Part of a small language model's weights: 13M parameters.
Each number is 128 + 24 x the weight over the matrix's rms, rounded and kept within 0 to 255. Layers, rows and columns count from 0. Numbers have three digits each.

# layer 10 MLP up, 576x224, rms 0.0557, rows 104-123, columns 112-223
153115129136117140148087117095108153123120099144118157158156095178130134115121173164136122122149084081107137143116173114171151152128097120112131153140106106144119182134156102130162163115102118158142086093120168156147137116147096111123142140134147132105126147155144088129159149140139127115139095125119120108132159134139126145170151182127
145122136146112137133120121129125136142132156157108132118151140149143140145136173133083100103163117148164107094126175089150114114120121137129119130138118127160127143130113125121113119121126118135125112140124148102138108196105156100141090134123112157127136133129152107120122127151103131145165092108129174166157119148139129111145162095129
131127120088125101120151098099164138110127153106135095131149138139132125114153148067114141100129143126152095096137134118137152159128126125091134129081151102150126114086143139147086110087112095141140108110089133143104127125131136112149112125096147168157141095122102145136092144148088133129152162134131137072102123105119086126074101107134
106125133138199126106117142151065107142140093127113152115066127143118107115118089111125161114139134128068108114162130145124135124131089136118178106099143155113125115099125165126129136127150136158077138164115124138120134090117129121092129091113147158110146102122089175111121156134130146131108130106132120118140138104101145120095149139088
132162124094101104130086160168090109134110140175131191154119163126082109124126112153173100125128129105098155125139095105130141126124122070171104177106151147113108173116137111168132109116125094152125143105091105097166120148137130159127126097124094097120169121152104135127127102116118120099092119139121118087147131117128100132124095134111
092178157134141109143126150115154161095125136165139123137124158151105139123130121099071104113111139096147104132144111119114136116137142116156118115084131147144113138131127089138105116151134111131129109134146133115144150129133125144142094132120147131103154137094126171110094115144121103134118131112132112147109078147145120157141111123143
107106098119179118142109122132135121117135126121167102135121077143085151160103126154110129132109099103123118130157102126133103120151143110128128117105137151125160125144128139124120161141100152094076133194146154094140110147148116122131093142130123133119176149102101134156152116159121139130152110162161168126098106105109123139133146133127
117087160149122085167147126150125142166146144141135081174110141157135076115165122137183104129111147106154162140155137101090119114141140125154077085173129171130133119152154165124140159163141148143143120132133128119131134150109156120118109135129103126146102131127173088171124100090143103114170171114095132094088122092115094172119117170147
110126118125119141134095132119137105123165090136110125169094128133071130131140073130139099143145069122164116098060077164157114157128111137145139099145153150134103145150112168124117171100108135112101122144132127100142104117168106113119123124150117158139137158141119096110077141124117115131170107121128132121163144151181106131120147156134
119104130123106120158105081089129092105120159128138056127122116135089145144139119147155078124143118158118112152128162101134115109130153100130127163139141098102120115185089149133150091118141141103154124101143124146124137143145145112125104107150103129128141125127157124156103108124137131139131131145137143096116144097103125117121105109147
138112109130145121114150150169080137123091111091141107107125113124123133132127115159069183140128139122109126138152078174150146093103128121091151125154112116121146156104113092124164152100141104113140106139145150101116130119180124118126111139156094140140157081159145128122133134133135164157116107116118102140122165133136142111104128100122
162105140153117091128137174146106165132115125116151124131169129123143149113108124114100093144107126107115135118083072135107113148129139094092107140123144147125149100138122145125133131094167160135115127163141097150148159118105112100125163109110137148107090128152108136113103120120136121133106169108100123103148100109111150080146157170119
153183112187086168164138100103164087126151171114142099111158148102146106104113129158145112125108146166117128065100129109150121152134127099138131103090130156106165125135158131121141113103071134151135138190144109186068127132127104125110107123100134136135134084128093145092132106131100113065084115110115134089128085135103129103110119113097
135113166130121133131117161138122119123119063138115127135068115109146102152145101085123120119160128124144178094129142151152127094136126097155120164136097109094130144144149168126138160134095130122124119155105163109140151142133161139115145132121109122136136140182075119150125156142132141115147133113112123163150129154112148134103098151166
113121097106116110136106152134164114141108131109111143133091154092161113124115105131092130150118108136140135107124087092132159104136176110140152152110088155109144136149152091112140141160145137102130133110085125119166196126130132126141110100098151094098163140176125133137105087122119101151108110137128115136152145115182173106155155126114
129172107131117139110107136133138158118183143172130139150136069174115100181109101073100097138069140120171140118143108134091098104188135131153096110163139130149134147132154122140143138133089116146133144120118108157127153076162121095138110121103101141127117149084103127087085150141124162121110146165122091114086121129175166138176123141135
102151128133124139137144156140105109130104138124140130143091137103135133116134105140137161140117109140120099193131144142131150088174114127155142122122136143088122155137148069128163099103149166168120123123149106112148141150150095115147130146147136160128121074115086134110138132121112178109101089129119134118137132110120121088134140106115
131112163106148139079128079126070178129130122142148126146115134097113102099127107122139122129141122143163082132168104132142142145113133182074110112114130087054175142140109123125137146087116121154111130124129119128127100115154156139126151151083132127102122163139124144112119121095104132149088173129146138110088100129164099115152094098137
129121126117135056142111115122095130122128090107120137111110148122108125107155099143157126106122165180138105133141111173132144116162161113164112161118126166188107151121123132140107106185141128092084159094101135126167127119106115165143129152146072126097118108085125158125101132154107085127100156114074091107131141153097142136148121101111
124155137075105142158121135112108075114143117150133158145119120111131148131144119146148143134121133111123116143081117142142152099130121171112156132141162156152141126105134108134137159120105123144131152140124133145115091166128161137156145142149114150162081103126126113134148144115113111113139092148131175121095179119177111109070159095150
# layer 10 MLP down (transposed), 576x224, rms 0.0558, rows 104-122, columns 112-223
135134087157091148115120129095127135131164117099116105130093100168156122156155108166130116132124074077109143117121174126121163130152102113121145121171119122122130133108136126097162157107126169146115132122151148135118113117105191094165169120156137145110133145119145129137121114129126111132081078086132128143160150138174110130127182136102
130145121142124143148147152154108127128122159123153128145128120090147175137151121145133130086167159127119107162101115108130118093175111128120133130121113134097132119148126141139159126117135135119123141140108168126142166094129124147111153129115156105091174125146109167130142136126148136109095099130114116174078113117079126080128149136130
144103131123098140161143108120145123161106166108148102131100168096100103127135100092076135122086134142120096117168116115108159104122126117093103136107156083174129111056099181119128120125128105159136116137128091129141121105084145120127127150147086133118117119152150067095094129121117146120122125131092143119084121130082112110084112111138
155103168084113147091123128178130150119110094121116151102116132114102121131176079094176125139173129132088096117122164099134167086122060151130129127111140132144168131128141143144138118170110099158122076130143138118140144112136156105132149146144141101158139151145104173127122171132093119139094173168162132152101101186086092135136113112148
122135112073076148099109127134070134162135132160163144128123123123150084128142133133109132137168182100130186120099131130131111151133128130117124091084129129118125149131146144133143117118098154173148160125121114153154153125127125114078109111136137098141116130118176084117107152100106098137177100120115132128166118112138088142168089144131
129112093137118116136173124129152099147126129097132094129143122126155119142124145154161149106087153142114170108103125140150143136144145126103163157148115123132101144134126126153137135123134185092130159130150144133095111154154112127086154104128101104174127117134132101117185115106134153138168128111130135140149168164101089132121123123118
124119162092100172124121118145135119148081171135117117144119143093112125153128117103146124103116114114161161120099147109114150136090175115124133112084119107165132092099166129122134126122119154165111118128137081131109140071107120099075109112095176114132091134143121144113153143094116139139145140128133149153153154148112144149114135142168
099151154108113121120120171150123133165088147112115144154136141135143122069122127114084185097137116148140105140161125183144156127123159157111135136109107130143116154099140105123100107128147128116098155141111109105099142135110138131157123147122148122163161103142162140152107110138167136156124113117119119128196194136156173117085133101079
123147131125137115169110114161081122104148168114141127136100129138164117194175125139104124137153131128079183133149105125162183186122160129183130095127158150065143099155110109092144147101118115121106117169158105105193138148154158118100144110116172157092083094108131126169085137139102071105164111124130107099096161131093084145152140130120
118127185130132152050108117141114094108118115157144123092164146087105128102161127125136112097084115121082156141142129121127167137123121135125147159172095147116146129135145129189124106132153108148085123136144126126150158162166106164133130143146096111082108119134170154121111167116148142100143152150123161097125147147144175130184132119094
128100159148130139117129127063157117115107110127087096142173113105148167140141164128181121091125151117145163115127135076099090138186095118121132133140088176146096154130082161124137154158116132118138093117095130162118137148110074136111132142107175098152152139113144117126130124120129097086120113152104093155092093129102126090160143136164
122159087137145137088171120120129145116103113146096104145070110143136117110119139101183115132183141147128114096125143139163133102150121149103094099123062110141101135128115093145116107112092131143148158108151130104128133158152143163126153157130168118140179136160177137136128133113154097153115074198113128128175148156138093140110124145130
130073164063157137136125131129139150151099089146134147125129124148120131162127112123138173096105160056121085146093094161120152129129113183108091126163121071122145117120118167086153138141181135109134110147108147119122156152122113124067153149148141081125107163154126119144177095170129167146126138152136118157118128125107114122126154098169
149126103161131133141112143125112111064126119159103129117148116138173143139139124099120150114116164103110147107121117118158138113159135101120136095138129122092118150140157106091150127134096151168150128102113150118099074116126147164132104096139133096098082106159128109141100141145183139150125136148163151110114100123122121103124096121115
131077084154121111138129120138139120109148140110120124129115159106180092121144113139109150156114114155152136143118130101107131105086114141143129127157132134081163125147155098156078136096127113144145115167091120108082194138149127117093110114123192129128166091145152182123061145150155144075108081137145132096133127188099149123102125169064
133106134114123180117174120140091089108120100106119151108175121125137157140132083127096168150164138136118128124131149119147133118122136124107154173173106128122129146143161105151172121105153142150139111080123148116110145138115159094125164123190126149144098126153147106121154144117117132124157126134113181121145141115101090084129118122114
165122129149114094153134104120124114174155136133130115154116138119126166122097164124118123099130112155163177173156104096169085159129135143059079114135167140122129122110121123110103094156111103127133095150131134099137111095162151120075154130138179126140145149148110114101134168099139096151107125111108130119117108103160129141100176139142
188155139117184160077121116105144126123116101150156139168136159139167147143162152102169145110128127131194147119099114163089117133100117156126122093100124138080159127136139106127116143104178114103105115129121123119115127122089121106135134120103144139107120180092091138141112101133111140095153183090094085121107111132145129110154112139148
134124121143117097121161116123095136108119103114131148121120137113128141072145120133143160150178132143141102137149128147085124173142169143129128137139119137149135114130125126171147110156130134166058128137166110107137126125107054120097130145132130127147165081066102166126115118180131129133103142117178116138096114172143178149146125111103
# layer 10 MLP gate, 576x224, rms 0.0588, rows 105-123, columns 112-223
086141153142148084103116118131170114143113114148136142097104099139142100130132087122146126125161129159107107117134141189101109122151129148147092133112177138159154091119154139143128138118141167122145149128126131147102103143144125109128137085126136188138147155121096154115124093111147124104097145150158112126145157096145112132114161106172
159138172107138091125108084103128135089121142145092135122116125114163127143138128106089134141145112151132138118114122156127144165172147102168152149113120137092134108129127088129124115115114163129136130153125112132101152154171103186134141123124156114077156134122101188115090144129100114130133124143151157098151148122135114171161147137088
138068129122131132134085098108139097117133141128109106106099108146094176115120140085164134092090106098169139127085148112087087185129130090160146112124107122116117095112148161128130171110141150158122108118059109181133150129123118125112161144130141148122124125132145144133118131085103127153135145166137097112134118062112096143192176144118
160131143155134142148119123129121126132153133154152102126177088109134130064116120131110155071118150165132138125160098128102111126133168110105120135163098126143103099129110067152097104133160095109130113077115150126152157096107124140126106102129123157147153159173153150123127122135124118168096152122145134161122148111140163160119159173131
148101169143115118115136111137118127115154111129176141136122137144124167121120153099133116105115148147133123109169152119128140158153142109114136109119112086091173107129133141122123173124136110129117132141088175127120109080153156135122155106148124164140122132167135125147171116125144137113114143128130117107118141168123161172105119096113
114116121120146171111174143117118135133111107112120111147113108151153113133134121133107166133114117096150134121120148144136122132124107129109110148142140155127127108153133143108163114099124118092131139127139135119174144147121138128101121149123113101128094135155084181185102102120121124126137138182139109111147166138109147107123116126156
151104156105095136106119131101150121124149142170135094158090109154096127152126122119118072107115096078112133103094116131105131151156120077125141137088136078079139110173132130129115144099140106164124134123104114131145119140149102082073116072144095123147119166088135124162141116087064143119135163151167128147112118086130154154108086154134
134119140113109151138122121117124112106122162137100080127133138097162119200159098114090126093106135125163103154165111130114147097159103141132058139123105105123121100099126101119105105133098101143146112153114114117157172152108104155136110153129165126106091112149149136137128161145096116131131104119127146121165142174138143104150122112151
138125161128157169095140110157134095140150093119155148093166117118116129111116139113125151142100103140128149098172139123105161172136137166128177126159067151157115109150142121149128134136134134136134096157137126113137149125138119163110143151116136107094127104128109159095134174125116137102167124145127141112147114134143156105148122119107
142114098117116133091144155152113111161150179138162129126134128118111123134124084153121127155120146166129107130104160121143190091058111138117155108151131112091131076131123165159138138096125122144146143151135160091097156111161146127133104146142133165091119115130111140152077142169140129153147159118161124082188138131118128143110120108076
124104155158135145071095128128091111113065107133105126110150122118124131163143128124113153078084145113125103075142098148118172079151104115151101168116146111128141108117136124127161117124133123069172118134139136159213131180090095096167161137163118112134149119150146143103132128124127098087088123148085107130122140152069148108138150127159
112119108170075119109090072140128123110129183137115099082123106099136124123118121091141095079178114152159138109095135089113124150120137092199150128121111117191129137097116133117111125150085130127108106122107137161109135161136109117136113130181097146110139111140168119140128129104127078091095142115151094109122097118124108133141141117117
129122154158136147118114149120170136127154172129126115100092140110165127118120111140135122150129113147144107118159103133080127150139144136175149149126085084120136093161138122154115147103171128092135130132092081131128163154127156112126126120114095165124160136132117155153079135092121106114109115136113123136140139121104164157144131162153
149116148130102150095126112122169156153150133147085109172119113113151136131125148142121124159173122166150142136087111134106135184104129099173164127127128110136074090094148074174083160085121164127159147139106125111119161125148139136133122145115184100114152097110121154108101122136149121148151088108152147083170101106095126155123092129111
106124072140132119112134122116110141172139159145149087140137104143109139087120132157167098134057135138122143105170147098131167118132176108128176097138120107113106126099165147112119135105138119087136174138100118128133127102155088096122124141115173124105133104091120137108139124115148157114117141095134134141122128137128181123109109128141
101104120161128126076160105112154143153130146103120112122166088176109161112134132144108135136144121131119173098112116128112104177130117122133095106119082149129166131126118130148093136142083139099148154118128146071101165098132133125146165144134083121149134126080140142126131101102142160144133161150136125129140134134111157166137143142123
089086129149110080122097111175141165141126160188076119146123148096127087157145107159117115118143111139139150202136121146151179161123100067126090195188107148147128128143116093151126100141112211123156137127158086126126113164142094146136134129122142109147126136137114162129082120142135142151129092149117152119159130118124138128162134141134
113155190126110142101105145138158157133122095124130113119151140108136109107120104141081143147133130123124124102116173208113143111152128145089129133074115078151157102168115145150116139111114165101133146170166157137144211115158128125149095159146099129151139119082089115110069108132139145156134095134147125084158153090099145127123148067147
125130114154102140120105116104127133111172141201133145153140122133136113151126108112134132148154114122139117136170138091100102101175082111143131143128106114088150095181140097115152164123163150151162138163119138108103113091118087136128150119120116140163143162156082142141115105127122145126121130130111124160184135091142171122133128142112